Part of a small language model's weights: 4 heads of 32.
Each number is 128 + 24 x the weight over its row's rms, rounded and kept within 0 to 255. Layers, rows and columns count from 0. Numbers have three digits each. The size before them is the row's rms in percent of the matrix's.

# layer 3 MLP down (transposed), 512x128, rms 0.201, rows 169-240, columns 0-63
101:124139111117123126152149114096116161139157129108080115138140100081087133125103140116137168095135132174097145122141129094160164140127098133118127178128126122143137083129165158117145107113148118
101:117132105112113136139164137097125175137128059108120153128140121140150102128126148110143114081143101155173118077135139071131142114119147119125111151121077117124112154158157131112167125090117161
099:127089113144117147122143144123190140168122136130096157110105161148117141161170142044152098140106114107100147161143127173132168112116112142103123083097164106142108117133123122125126142104115160
100:121169199101162168113136132133170124127140185135138130101147130108168108141126125122146136126133123115105150115157174199111129117118096145131139155160138147149141106138142125140126138077098126
089:119149154143139101129148104144103105131144119138142073123149161120130148105083152129074083120115165120145097131117126136125084111118113116109152115155170114149119101068149132108149081082142098
096:125127114115140107113090174108135146145079163118100143155132127133167140105106153140098099159132155108136149115117111148134125126060101131149132144167097109135076120126099116095125091128116119
092:076159143108110143122157100130099142159140117126098124087168115174111119096088151183125123114143117136116136151120108133092149138158149165178108125144127131133141141164144149108142073187113109
100:146115134160107161137119155161153139098136152130128143120118157163102152133069141116137136122112107190103158159115159163111152127131122128128155105151145114106069170123155121091131109154149100
088:095123110123124138138153107128097156155091125134127110113168118129072149144156154132123142114166114163124128151115114163106162097088108141113115131126107140169102171133158164132125165124124145
105:132086149096112095135112155144120142140125130141166093097158090143099122125111140149143162111142076105082149124130116133154131102083126124155133123135132124139125123132146106145108176106148156
089:140177114121121120148109128119135143178109094145117159125121109099138153110115107118145185048105125112178103129120114097135091166142145137109141099150121135120125096097114091155128116126166137
081:114125125111102131121133097128096160119145157081122090156102129092085153150138171143145161127146118111143147123119189113169130130192163109117112146136136156142144108124107156116138092146119113
090:160149144158070145114138168108152126127140104136107118103111160137137111108110114116128109089096117107097119106132137146084135119172124117138079125138127129105123122165176104136075158124092174
114:137110163103102128163105112099131144144149079084158170131123153155103125114135146090153122138137146130111136142170134194149105104153107183117122130096151138124127141148137149113078130127101128
089:113124159178146142124151137112144114122147163095161148109121099182179109181196118143148145101169143123150142103150157131112175090140128113138110098148135163124127111138087089119135158111082178
098:129131090107165119164142112134108159159151129125121106105128170108165123149142102128099109151171166107133069131120113154133119121111115116167136143143096144198149142125141130070137135170155126
088:132146198135163129079132166116137135121133123125199139145146117124125163112169063089117098153106163061109120132102179155142137135106123120149126121088165128113133114109130136162101137118152143
102:093071119118140084159159120170124145122152138105174084165089150124127146121124140118137129159132128113126109145142152134142168174145110118114116107135143107119155152130130143127108126171105145
108:067109126122091138129114136105121169106118124139160158101101139123148117123197116123166152125080162112163185122118175111126101104115145112148071149145145142115133143137121171122132175130138126
100:145138116177143168155104109148095136101169087113109118118130122127129138162136103111157107083153120176126111103153154155123167138148135132123167069119179164107160105119109115137141125152130139
108:138158131114146120063126139112142109112149140151135127159132116188108068125166095158135119141122126120146100152117095133133159103120158163107115143121120141121167123120154108110169108151157130
096:106115150137110122139072103124148119112099138104073137122137133145153159122146127110123181114134093083137160133103173152096126091114122130149162142161133144130130120161137157152117044130148173
097:117161126118137103106127129097154096143154147139100151155105161158138146049128079103128126128129139163132102165138147141125117135100128129137100150132163140095151086116155138120100124138155107
103:140140175149092130182155160142142153165126139134089118111109120160118136158116153109137151133144097107111150145134114139128102137076132162193158108085131093142122106153127161117175129122178127
105:129111133137094135187098151124103122116093083121097132121107119121146178159132173107139109095103136172082149149107118142122117165116126128122133147157120139135102121137143119144126088131125121
103:122122163135146103175116127124132138120144140098122098104140098146080157104149135116112115129122148141125137106121136132112164152132118111136153115113142126204165130136129196114193151139141145
092:145152162137148148118172135133127116118174110134142140135102136205119098118154140142169126117131127160124128108088154131130097163154131173146131144177108137129149108120154132134138167075130068
110:143099119134102184158091138136161117127152145129148116142161093126135141140162138146119148112082135126124109130127153121125100148126154175140128147121127152168135142147146130114117148139090101
086:146137113078130155061127136117122116133087101104128090162112147110112085078141146097112125129140191105111149135128165148083125118148096109128141085107097124146142105120116131135106140134100160
098:147126068101130131154145156129134138121126122120111094159132128138119156121124138113098103129161109163134112141135132128179155110114122130114149122165148107101125108134128104128159147116120092
112:131146143129155131104097136101143147135144139134128108138140114131191116124173146140137146137127152144122143095105098149143125144104157148126108163155117114108163138088085106137162105123122095
103:113132110084088128107204125113146133087137103127142128128160110113159131125139123089136131137136165183158143126133102141105118102098150133129159119132130095134134112149132115139147129153109144
108:116119124158106140107144085137126116137144109120103141192130159119101162138114134149138124109105138094118146095112097114115104122105113137137141119192123074109131159161141110165155152130157116
099:155127133153117133106149131167144164135185136121141142126115150154095138148150138162110111137093126089117111123151110080184095092115112127079186143148139153153150150116138085128141135096158053
094:131106108098135157100155137118116097144152059111131136121104118104128154140114136115162099134152141138136137121091113151098155121108083130103152134103169119154142140160115107156075125082146155
096:146138156188085137093126164112139161148157162140142111125123121131130093102119149124163081119140159125132160082158130138093152134126138111113166158170140115139143093185132104118162138154132090
100:126141087129161109101135114150117109111127126147140109146100147167103101200165107105124102129146151141137106156145107108126146129149102134159093125123145099159144081121120122165145145123134138
106:101120138088172134156112123176136160137154182134096096165143148142176142110080179128137130126152103111124113122100166156144165158110109118133131139161133153131128082110151136089161125129088139
099:111114124085168146120117125117060124176101142127136139093114097097127140135145137137141133078066134127123092118119082104152127128141134098137109106130139164089126143127134154123109124103160137
101:114148136131129128094156111120093120111080087132130142168142174159103165122159171112113135111080122131117120101124146121119123169139082139097124153162129116154112156134148116153115113138137111
097:130095110175068119132126135109132122148183105110133142132132135076138137121138153153159111125138105125136152102115114157141168092152133130123124134140126149112102082137126129108134165131134142
095:151105123130095123123144128141129146123137087100099153067125126120106131153144122084099115131118171138108160117138135139116105100128133094116122128110146148108141146118153129141144152133137154
116:116169113114085160095087126150164134112140136147141106116127126130156114096143148122100137075157161158110155143096156131114088117138156162183147135137137140121128109128133133143142143153126094
110:169111114112045158156122163110117124081139128150117117117089194126123134108102106156148150123094085105125137141130119161123139118123136091109122122138141115096123131118072113152095141104142116
101:144128174136136101140129104136130132128162148104135099096078145109149126176126151093166120088110135134115086140149111130098132088136180127142102127131145146088167120121138102113128117130144104
100:132127151130138114138119113122131176161124126112121132135113139134090135169117124117163134135174181106122158099129110141145144101104132124123105129145077152095109169160138166137137169095071144
096:112119112088118119110150113139140096111122074103120115171104106137106111127123092178140107146149160154134131126101094150097153132127118128124108116137156140126116164133082111117139159136105141
119:118101077130150116155121127131091109137127101114112154156109135107104162155149134083134123119130111139137165114168118148145172111141131114111145153120117122096133174132122092118140122106104146
088:124090151147133116130097146127120157135130168134143122157151136116179137120151161146089147149176157160115176097158163173085102131118132099125109134124106101138083153088115093119118139169108155
105:144106108107094114115093128157165116126144068118147130125138087119134128135162148118124134147120119171123127142134121150114092069109142132172107158129105116159158117161119129133071134107173127
103:174055129120128128116109134170101084141107081144090154096094103126118149146155098125138120127106115144143167135112166099144118074117148096154106122133168124141096156126102136154132136122100125
128:109152128110154104114111115138108102126097118116120144135133112063139136096128146113169135161093143122101144107158138083135149120141141058101095112131112142131159143136144113129134124165141146
100:131128145099091123130127159131165112128158099141169124124116150129105079150135211134143115102156142130141117135156099109130110087135142110103128113095171168130130148072094109144121143112182137
096:177095141126114099119163140120153143149120127109112104133118140123099136152099104122130122119175126114119113069133107173098062118141143117142153153096111097103127119151161157131118128107124094
088:152129111094162121129113131135117117150138110117132131125151126150144144136164114121142152150173104090161136121173158101137088127083129138172130113181141154126137063103142104112118130084098143
092:131144109128109160140132138149123104122167091113113162141117112115138105127095136133158093149132114116133117109137109086130149160125176165137136092164185096148114144119143163133132137101146135
086:117158166123147153130158148145128123137161154087096127075100160111105118100152097145163101085138134169116160127139121109164141130117145099152166149144121094114130086114096106155088119100116099
109:119154181156114174100137132146165088127147094149112152152106094153138127172138085112152108102144135160154121070108123121121125142140155142134150168128155140095091111166124152160127108127118165
115:098116158126126148092107115105136140143139140135109180113154119062155133130118130134136115134125149145123105131143151110140151130127117138170138127107118141078148184135079142091105111121137081
106:118116140118115127134134159117131137118098087159127108139148144133149153125105122114145105080134131148114107130193081156101157167131138130135117127149084156125150118128125118110107099098116089
102:129106141095150119133136141135100105176188157130127151115099124105178129139141121124134145128117080081157139108155179151177115166149103139168132088113136132158107137149138079127141115152132109
099:095108130162116135135124110125130126161093093090114109121125140127144125144128151097110073098129123112106123113154120116116154150105118149111114201117121128142074152135140119138111165080111126
100:092170129171129156138162140111145156135155138121115124113128173134123104079149136119108128172114137163119121160135129161135155154155101125141110135146147164116126154117167088140120129152142088
094:126123108086132102125157120115131147142134057170146117102139107113109109146134110130128107139142145123133163120159094140115141119136170151162094092132136079125131128154150127088129137167137153
090:127119082096093115109128146150153148153079101141110204159194153120117125123142130125077105114101114129118096134150127104096169129110106140097146102155126126157133150170113138103090121134151148
095:127105147106127113110136137143116133122166080093133135122092155138143159132130096056171109136141128097153128151148117152134138093104121128154172122161150157158099160158149155139120123128132119
092:107147108133138148144088132134120158154138089094104108134055072131104113118142148121126126108079150138141067120091134108108093136111109112092093144118112126106170129111153138165160102132187137
088:135089059146124163136140141091145135165126142153111109116113142135151150124107126110104133119132117121085153150147137105093126121115114150153135143140155087124091177113115112103126118143133108
105:081132086119132135120126122125110124118122128080136181127119138134137174122139136117100097161141133122102180113140166134176124136136072167119104090140125099127132156112155124128174160103104115
119:114129139134151129107139105130114107080139143110123148141140182159124136069134141111140108124110130130113111132132132103143137121073134106121099112099082122111117150135137119176115123169103110
107:155124119117116147123130109115102142142143102103095076144140112116157122132169127137110116140085145137113126137129150122118157146133115121126126133137097137113095166127124137182140184138096084
098:100110144157163110129154122118098124131128117101127130127128102128150088148121118151090132126166127123095140156113126115131164108126107097102116104137143144161149097111134121113190098112115095
# layer 3 MLP gate, 512x128, rms 0.243, rows 170-240, columns 0-63
097:128130141119140112074164109146149129152147089172146142131122137109148138143148114096133156135132148135122133127114125145166168110107132107144168136113106108137128150126122129139099180121137119
100:120151150121116144124139119091076131099119114139161114126150121105143132101103130192149134119174132126144133105117092071151092131113116103163123168136106133131140135083093140155128126122144115
103:115141171116167148128146121121153127126147155159122123141122132107155122122106182129164158131151128096122153100146132183113121120072131130126150148174141154104152098126140139177147134081149140
102:146123167124128119140160106137108116126155138166158051107136147092128128099111189130099068133134152116140102132128135117133074083126132106123148107135145131161134119055125119145147101102104095
093:123133085117098112090151126121124121141131076156162139132106124135120110141130178106109130111132130118096176090094088094143158096100115153124113151160124136123169118154158125138157162124129104
105:172123108146143123117140138114141125102105112153134106160131100095146138144173084103128156142097139131171159094124118083185124083098097082108127121131154083106135115119129088159143153103141166
086:120150114104146152137155138150158115168098137181104099120110071132138142151152131097085130134155135122135117130150102107144126096085140151133138113138110110128152123171102086171143130120151132
104:171160146138135118147100165141156117112141149120116134150086162120179127131118097137139118158093142122139119123150149097152110136157137094123135110110113142103172124122097101148149112120146092
104:125133124115134111113075143136131120092161073101143109142173098120129114134124133158133131117114095113119167118103143158114143113146092134137137101106125086125117109160163121117061186135146165
111:121148130118119144153093130140154128219143111127109171112127104084148149117117127119153187076120122140162131101140126082109110161129133145130131089162167111130118117094160095145130134153170138
101:131114108108101099131117119127080151134123146085131137158101146118099166152155114119152133135131117116148120121130187135108128132186184120156133152102126155132132120146117145110120108131155086
102:154141165152131126138132172127178131097139143159111119110105157117142089120130118159147132104129125097097118141113134154100117129129150128154086109104111113117121113147152126164072151100112138
106:126122104149097145101136148135148137133129153128117089113120146094173146158144107114117168134126130112109113111115143098087148127134129100115123112166096158162121111130101100125145125120158093
097:123148100110129130137125136168137142138133101166136097154165145083123127068051145131150071142108107155119124153095084142131075107074126144125143140112131083135143129147164160157125119116167090
093:109139150120122167124093118117125120124134128139125091135180100137107093135140182118146124124116144107114159142161132141111130194140204147083114113081122089130122139146160100153094144097128149
102:084153206128167145112144155128126160113120129136173150130149132134128155107181101081141101159118147091093117125108160168137147163106138130156132115116170132113148109106147100153109104119163139
088:108128129193143114143132118109180140113145117101141155157154148171121145149160100149132148168095108145100103115143131107125206184102141128165115125157133107140126090171111151140111155076137116
093:070130112116141145122136157105154161122135113170132142111115125082119141135126114139154177147176137125116118092106139139119147122111082126103143122079164095110117127135135125164129134100137129
093:129161097127134103119108120176148108138139125097117135157097128145094142130164133134127103123186135105095124119130150134131124145138169124158116094135126136128093114137110080126129151144123135
093:123099043152092121108133142139107133108153033092113129101143163160126153131151123134087110076149116151123155124106162101115151122130117146116142153142132119128107135124108126161075156128133111
086:126124137076157138132185086139163122123182139161094149129127155134146100160123123119138135119151156107162146090175155108146131105175119156139121090100134114120131106138130112198118142129137145
086:113118127155118137142068135146127110112142122120130140139134125203143087083130129115127072149127152150110131112131106142105139145120110149138118160114157121118096120140162131154136103141130149
101:092136114083128092072085136078135105115122116111159125133156115095151123116175083145123133115099146151145119132110176143128157129177145118078103135169121152124139143126124090125078159121070169
093:137143136129116135116127133093136118134165116146113100110163055076141135124163148134099156093132154143119152161078131138116147111137136100149142134094144108141104149145094157161134151133107153
106:147103131132133139100170101143129149138086100146175096145182154111172137161146106158128130131104127140118135135106129122130128143141114161121095105137148120083094114163146085106103112157109101
097:119083121156113109109104107148121143153093166121108110149130140109134154129104139119094142150125112118111084157143105112134145076082170085139128120097136120109090168149094126112104093169102151
106:097124133160180117106160083126118079175132143119113152135148118115148107120133124114128089111128073138128155127139127158137151089119087109133126128158131134103117122182144135147119118131139171
096:142119136110122179086111133117121134171065122139145093160115131114105102079144144097137132148123182111089123128130181135086119117132096126134156093145113108140158114100109118121073131106104154
096:166133145099164167164140134130151107160190151092135144120124115131146123099092135096120145142167111139124103146130144136137092135150137106145154162135095143120134137167102123163149107128149133
101:115142132155106147123136187098122164129119143152124125154142135125140161128166125120148119159156161148138117103152094123140129144064145159135101162109104141102150106111112098133157084090142118
098:131128129111107136084172130130112176104118134152061107106124113113134135139108122093139172104099156154181158116116113117111152104125110100113139148154141112143123116119141137119144134117146119
092:140142105118162157099142133135188120127133112107100148147121101139108141117137168110134148124137096122127143103141111136117122104123110113134158151131135077100135155152105160157128160140159120
096:136110153140089101168101170073134137136146146105133089116108101125115092181182122126119151101105093097132149045149125065140117121117170166137093155119130098104133137100139131125121116121135114
101:124120119111124110145138128106100145137129058094140161130133084111152143142112150119138102085130070110144169132101120115120148132112079115089142106121162069112151134140174156148113145115093109
113:173133144164084134102144188150133135196133153120158131116139173128103119097125108111162110112143099153141159126115153172110156133123175126128190180163156133116100119182150135115148133107153121
096:108143134134089143128122162101133135155170136101143170102162119146153110146156151132138151118137099101153190131157152139084141127103087127138162122115134098104109174144118121122121127117129132
102:109152113107145168141152167174153137167121162124117104146136158149147130097099206149127116138202092097138125095112153137118145136098126101104149130158145148148132086104167133107163145084109122
111:099084112107163130126121111092072113160072122092134124087104091126119168136150135137122129087080145120140145150129107126138152116127135093137105131124133144093115126127119167135101139131130141
108:085148120184115129152105114119137139086101104102157100154113134151127174121135133140120131109090110169138121071140115081152159145120115138138117130151115104119159102168162115114092141159074119
079:088108141129078174140097153165181157126123132159157122109156165095130145144135127103117107108133174143059117107118134147111161108118150121082142149130098099108165135147128144112129173122131138
090:105129131152091199146122149139119143162113112118091126099121139096105138108152156113101138142131100113131131114120118078117105162138114119133148124103123125112136116134111162158129115114165129
098:163176167154160135124137093109107113122147155147077126160141117116140106097148126133165116136105137123109124077090109092147122119134138135179126117158102175128120061124144149160151140107100138
098:141160103159101146164113145091091130098123102095136149156147126145119118126116069115145119095159101132115144124118141103107172140092111120134090148129138112155150149136119125151109095127138145
092:134118123131126115119127169155141142107141100147104192106105134152123116131145132088105134092141115143099168108160129143184170109122159169105098138127097126185172149083143153152095112040120153
098:125130158156095141148138142112131181154127114126127103131112161138086132155081094143148115125150122135054127136106133153121160111142139162125126143137117129135098159120150164153179102127135150
092:167148110127136114114152131136137109092146126115140131107132120117110099181189108144097138125180138095138144110144141155131151142154105162121136137164083126117068130151142159144107148141077097
104:158141136130105151122125133122159148103138156136116130125110150116147107100122129157137146179104155143101122125099095134155118164118101177119136127180126139131109091132130109114105141133163067
088:133168130147076121127158091144166086124128167142150153121137120138133172135113143123149136114109132147156141136112109087142125109114086119136157134158137128110139120128111140123115155107145081
113:161096137112113130101066088133155138136154059127138136121180102107121113136149134140142125137110106158147108142117115187092095076115140115165099139123134109160116098158137149123112157110171137
102:083107158141135117139146094122140174120112116142135116126179139136106113109124135114154124129177161131089081110063086173149129107146104122103145143155115119116115145106122146172147138133098104
106:158111138140169139132151111114136117149115138121087135141149163116110118100112141126113123192144120086103111110164125123131121111133169100111179132170125145122074135145117129123116112145147092
089:069132133141138160125145102153151126156175130129095108085147151155076105164138163122147119119176117129070134116148103189082100154134181166105142149120098155143121128132117157105121139114151101
095:131149127142148167127123117149105166132147153099110120110126143187120102140130140146094154159116145148113129187148179065136110127154128132150115136163135124140120115067111066138152116111121108
107:143150088119131130175120133112121119132128090102119129126138139153127126108175131110101160128186119136118123131171156065133107127125116151138148114156135157128152063112114128100125131101095117
102:151146110157124147121129129130093127124175128140099177130138111137158111114095132131096107157131113125129135119101097074153146139133143164135148086161165112170109129120131192110139148116140159
104:110105131142165134119143131145116108160139155095106128132119133144103104079135067176190101076163170168115158153129160121150167143136136098143130137131138071125127102120086141113072099132128123
107:138104088106109097136123143116109146082107142113135106103147142096121159106114175132136142129106127122115133149139130130131118108109150133082121115101104145127140137131168140105148108144150103
100:125132165157169165141153103111125151122150093086088126134137131155129146142136150140171108099176091125151167135150154134103150104076142074150172124143134095102096126150153122144157160120139127
089:149116143125083127138142132135176104126092129130123119113099120133112105142141173100108123075155117117104132138137123123122133182154178110086136117099149127130144164156132117125103135107165136
084:118154122158135171140128149171141128136166106129154084127151074109069133159169133125142125115133118158075139121133148132113144099154135124158103145121110098147141138146118129155074156140163116
086:101132114145095135124123151182144130122130162117122113089100152108104164122095132126132161131138141052123108137135089137077181131119116150127143152113145161140100132128149162129120161126125118
107:090144133134121134167137123103130178142163135123119129088130164136118088063171154116120132154100136176142136136130128133132185161178122112141110127169147164119139130135176093166121142108153117
097:134140127151106133122094106144147118080113179114132114126134141156161150133138137108137157125120136122169130169159140119166142100124077109092128164082140128141134129112110125171113098106113126
113:130125199157105111170131120103130096143162128110130082121043127126132125111162153135144131148133141145146124111125141138166086123168156127149130126127133140107106101118109153160156169137132115
106:117122166127149098137111125139095147096158093118121094111102118120119135114124103086166100101144123113131134170134143164151124085102123116163146114132151137150113129147154142135125137086123133
090:144111157119093121136127142121088119120090137097121165092149145157108120139087162125135111075096152121103142113128073127107156195149177118113154093135139146150114131111152134110145144129153153
095:104148185113107128096091152177121121092122110117142169127172133144111135134161122141146136132106138147154127121099124150162153121166116094122138127129094152114149073129150129124099137133136146
088:127154141124083128128155148128170149112139099137116138135144147148079111132125110143139101111130110137123150090177139128148164111151179120155137102117164115162105146155143140137120157115118128
109:102120146131140070152145145130096136125153084079138165133169133141145128102114153140142080108121140121185148134124140140137128101143079110155166141139096120137097137132111147123132138157084121
087:132153155110082128126088171085177119114103116131167087108148138120094132155140112154164152106121149143113107114130152124146137157143139142140129146081138147108131138160093123164094138120129127
104:117089141176119128130164139134093086102127094083135140122127104139138100136142145124125118139113142130091165139112114129146164110107144100107100123134136155116130091133128120107162118099159110
# layer 3 MLP up, 512x128, rms 0.251, rows 170-240, columns 0-63
101:127122126158125125124103123147129060130093180182135107120104129110109173122130097143124150168118140135096130156107114170121103119129140118127167111122178149124165131126080110124096126139116112
101:105142170122109154124141109112112129116131165125157110116155135123136121126112133167149124129186130125159139100116085066110127123128094102162135183141132133125145111114105154147152148147144124
105:098145059122109103100113115120146112135089113126161137132140107175116125103094132115132084102132144118110130158113146131121149139148142114115132092100103132160120183109070124079132107128116101
099:095132086134105140110115157102135144121109106096041174172164102122132146148157072136115169083114117138133176126100111097156138136111136139174124147115149138130138117188128139133124138155136152
111:133143138148125129137154082174120123105168113126138119112145112126099127143155100114118154096123100161124112162152140122120129142206138139100136104118131137146166133139127156155136143151119167
100:150140102139133125107131138116140132106143122101132135147085149115120115143198098130135130169108117093155171133103133150163114111085100105113114139107143102139129140070107158168141163061128180
102:111149127086125115129145102099088109152124104111118113152127090094135117119148107142115145141122156055174099119143108105137103128124137133142101136110130118161190090124114126166127149139122150
100:162179165146136129125124153141177115113151146120096099129104136163137152188121120128121141158088146109115130114132166151159110140168146114139139129097146167130148157114087125159140138105130093
095:117154131162135168131115121129168106128143116109123156170091168114160108135153128099123117135121189135170115116121116162094124125163138126118091116116133116109129145142108169116140090152104089
109:154100153143162129115176124117097115059133132114141093142144157176137093097125113123115085149121131129090145138137097186142152126141145098147151161099118165119110166135104170103133124099083127
100:137122125125139136110142139115129137148081098126131155082144090142160091128094136108128140103105129155123149166119092129113134120071076131103107108147147110137096141132156135161122143141144139
099:112116106088191117098135098170153127117127166160138126137135123137105159153150139147146137167152143122161138158119136126151116123107136137129188131100126119155129123099063124145173124115127077
113:108150085104098159118129150106140162111126152118126167116109134106158156157105117097125131090131129109127109090125123122040128112181118119094177101129085124135109113141091099161123144125129096
091:119119139101120107099141123165143139104139107134141155127126189111130151117092141116120094147082105135146135139129114170171112092097120148099124152097105110146121102129172134156130145107141057
099:129108149171099106103138124127134112092111137105143169130120088173090129084112137138108164127104069142135158110128136096146112119150118132105112122142152120074133096126116133170147106103099109
097:144138079149117084145182081141119131142124135129090115093124109146110127130083139147113163130146103156137143154154152114126095139135129111097112140151136149150094115110120144129171170152086124
098:153161163139123176101098150087107128137101118132084171093157124117163117128132138131100134093141133176132171112112108130126090098104135130116141132109122146138114089088140113150134151096149117
099:180141134114149102127129129159143062175137133126087120165152122161113138138072145112091114114153120138094094120138098139107139142142111130105195106128101098135133122118127100139125095141106130
111:125138131070114109101177136121161120143091146153143138154111148101113135080127148145128139156118130080139163148105112115138104131092110125118100161141079105138101128142138137141133129104132126
093:119104144138108138178136139137105144108106109105136116094116141094140182124101175104126135132148129148110128106131145133151091133141104074148125117115138086124145118136108175150078125106116122
098:163163102118125098109179139119112146114142123146187121128116119112119117123109131116135062149147149170102123128139099094168141150135124122115084108096118135132134133103116080113156188118102083
094:153096147130140145145144148148115148105138108117158096102152089116118100191120163157131124100118110083146129099135104122116114104168120138111142095135073132152127175135101106144158154119109174
108:101113138089103101086082159094167084084097132125175145135169110138114125139173107151130129106114162152142149125119146132115157139152158122093147142148107140080134157114103116148106137112089150
097:103114121131163100095149109129148125154154157159148115141162118117085084074136088135120148178155121090160115105130134116145124077134121122149136133094128122106179131124110146119127165155096140
102:138119128139144102113143069133156115087104081129091142171057138084165131154106093151100159124118110083156142146129129127147119126152146126103092121137144125113099106136139102111112125176109131
092:107071122136083112153123101145130144154090159125108130110126120142139136150116142138077119146117126120125102142143095113153151091099147123146145121121140104080102165174144128123109082158114171
114:115151091169132155116128129113138097143091125109135128116138089127154149136096095126121078092122069128120142171129141146120104121042122143135149125119158113131111142155118159147128093102121175
089:135117148170150097174148131120125128077171154136100154098147084121124165157103107165125151114113065161149102138140098136177101161144208126097128149125152158106118152156137116118161099123118113
091:134118170148150125135111111141137131131117133174136126084101142126140087130122126159150172139132152088144108116133113128071085119123133096134108140084082160133135137133106121137082106136123145
112:135127147140116123113126112177104073128094148086124119128111133113104088149121120112133104111090098101165151148116138134124184137111140128135151108117171120167108165114163126114115061137152143
089:120138132158165136162038152147137138134116157120127147121066136118114140146124101175113122116156104092137114135154126133121136152128114136111095122122137144126117141093135131106143117113141111
102:153143121095124118150114165102148134135095145119145096060103108131140103120168137097128125151169112157135112136140120119142154130148151106106116128074154179123126095101097141111113107103114137
097:096147121094127127164098148106117100120077135122129113121127082089154112141150121070140133113159140155143152115089151139076114156129174126161073109090125084117083112121116138146129120159133185
089:104130175142100118147132134120165149102137155135141144131137132134082074143132139133086158138109103139133120155164140094156092147179130131153120129194135113090143095113155131122168153178137097
106:153125120069170118155140115176124095138102111088101142144125134073111136139113096098116201135120106121140134147093128129160095112142116130132081112100113162122118134087146158149118129116114172
090:134104183139061167150124161098157129125128115106113145119157134128150139079122146138123141120098134134131153074127124123131102123105146120110172133142121157098107146111133164086128107136162098
110:131096184161110098127102113103105109092132112107146168066092124103096116161134103121113159102097139155098123171148137110151098095153131117154066148075100152127147131158109143134086128146146104
108:176171089162119103133119112152189142104137093147122137139147131155144140100121124120111117181159126117136148137113180143100156098148083145114104153159121100146120108134119139131149136134088113
098:131139119137098101160099177149138149145158177121123099079097085119139106129119120117150110131147139108128138155105112149131113094133149128135162114097106132089125101103089156108119133081123143
093:113152170079169194141124132164148121098089122157127111129130122181108129138148099106132151107130153128109104139150127123129092150107144122099135119102144101108167196106138113162119114156115146
099:109184137133137136119115119142146115147142150175154097167128125117158127091127140134159141108125052123171116131122136098144144146126113160134138121142120093105118130144133148130121129124122094
102:121115121142125117097125116128109133113105124136177124119091110150128098088125105121139112109132123141147197130131151170118135105110132085156169150124161088159138156156114158112109135090106118
096:086143137156205109114142077141147125178136125120139127146164073116135135139132134108155095133143157141133103148127144092140115116120098171159120159124122152171128126154166136116163112149134140
107:087130088140127172117126152109117140135081106156139188154178121147107129089114127152120115151176131123138173123100121126138146176118104131102153115121124110149117142136134152152114128112127129
100:143105124134113133121137134133125081094138146143145127111131135122153127079127128148095120120116089162124096153106093117116112144154120119128140113135182091161142097069129097140144102167166129
094:135148156154147173166113150119135171139158184136141158105132141151118148144160166110115135101135119112119131137171150122143090126132142153130169131130095140136148077129183127165096095133141132
106:103165154120107143148091150084145123151106120115115123104150114122171107110095139172118128120130157098122119135131157098121107121142103123117136112105132171178135102110137161168146157092118134
088:101148107115137118117142099135160087132127081143102141114139114115116120150100107107129112112119051109115106168099076108164175122110090141111145105136124134111155104175130160159128094112135128
105:127121153126120121168114156089101135119142124130120132154114150126110131127120106150166132127110116072140124099090103169119132176182128140109155082134145120120072127090155126137179130156127083
102:089181133140123118114143107094175173138148178138134100122162154123143135094124177123125127124161139111132100170109124171119145176121130135117164142153140117107149114118150139105134129152104113
141:075161109114091130134131152165113157099115108166170139111120121107143149120128133122153132083103126155156126161124139105118112141091136137147099082099156126144162118126162153158148119116118172
105:127133111155154160122105100143080125124104129091096119117161127149131177123147084098122131143112092154112116121094131160090165168130131145133146143166093123127106091183162159110128123140094120
096:141128131129143170138097122145105181117159116072118110104133117166071113122121176173105149143138134135106105143160162085100126139161142122161102135137132123130104115097133087142141155127134121
106:119111183147142113104123120124103133110126149160125102152100128095134137147114100132215107120095121128133119083105108166145139130144170111130104140123125113127074197147098132153130095151147145
091:130087128136134103090095131151112119128137133170150118096133161065161165119119103096100167134111148157147125163085114136163138111140057142122127151127105160121133130126115136107116132170141129
105:128111090141119146118090128112134113081122111188146154173149108145148154159076176108097149166104115110121081142112127151121105145125116157119107120133146149130139184161183136105176144133143142
109:130110071114101103150070145113122124100134145153147114109132150125134133106098174142142113105086122120094123134106170108121139130112141153104100097115112136132147137150169126119149131179111096
104:174129134140150105174133130147091115126124117107127086145088133180124101117144101116122138116129124101129142126108123121144105133118117112105111125152136118183103057103163109177160164126130187
108:118123136124139135138114115127117119134174136114151136139095089129111105139151146153131152170130127114144149134090160098162110082120109142139135117114163114130130141124139132168124164144146187
092:138117149165110154125112104115128158097071119114135124143162143132083107106108122148111110130140191163106123155089092104082131104087141113089119174148123150099139108119124163127124143115115152
102:144161130099119119125124132103108145113171167155125154130127137127101127095147127148143154147133117149155125139090133149138117104134148112140126063154161137111178110122120120129148122160156156
108:170118139118139122107100107168129119134101131108135157137140125154137137171160090095121126119123151120134121132121112105149113118085120146125093166112069068114144107142138144095136085121098148
094:164151149149118093087120118142167094134139128143092124096077146120109134161120139115130128115113096121093082140175120150121155094128094137100107165107143141135105130119084174109107102115150123
104:114153170161124126149094105092100132107137141116131058099085118142121130146097136135159152131149127121156155092118102171150127125131145128167101140128138139124139093098114143198143156113118129
092:112152167152152107127137141139106156117117171162109125150157080114099115111131179190103118113113124143123130153109143120105107129147150123120105111143118136116144122108105105115136128125120169
087:175131158110118115112163127132124097118116139166147130137183185121137159114103100133124144136150093102107160140148087133164181107129144154166159096113165130136105113139097116099078130112114116
095:114168159140118162083149161108142093133134136140127148134154085157091124140139140084160139100142171153104119134110123143164152132123111117113103150145118156159152100129107128103099176148116141
101:165113159138140129135146127136163129132128131172124076135123136128130066127097140155155146116131121123149080137129101107073114130118179076120154149126124158125114095146099125106084109132146124
117:157143064088127158123109115140173109099087124158134124146117172101106122147114126104126139145176140156086121132134131120151092143134133146114111118132096154106208138128119075108144150109152084
102:118134123130141133138133153139148104129129151155152173107117147121091129113100132129144146109174118122132128101133124125142092131110174103108120127122163112143150111132119117074127071126171167
104:142165104059147098123085094141141151138129136179147106116140148131140155108147124120147129109101121129179109112131125122142074105110127139146162144109152114153120151127139157160097129138114161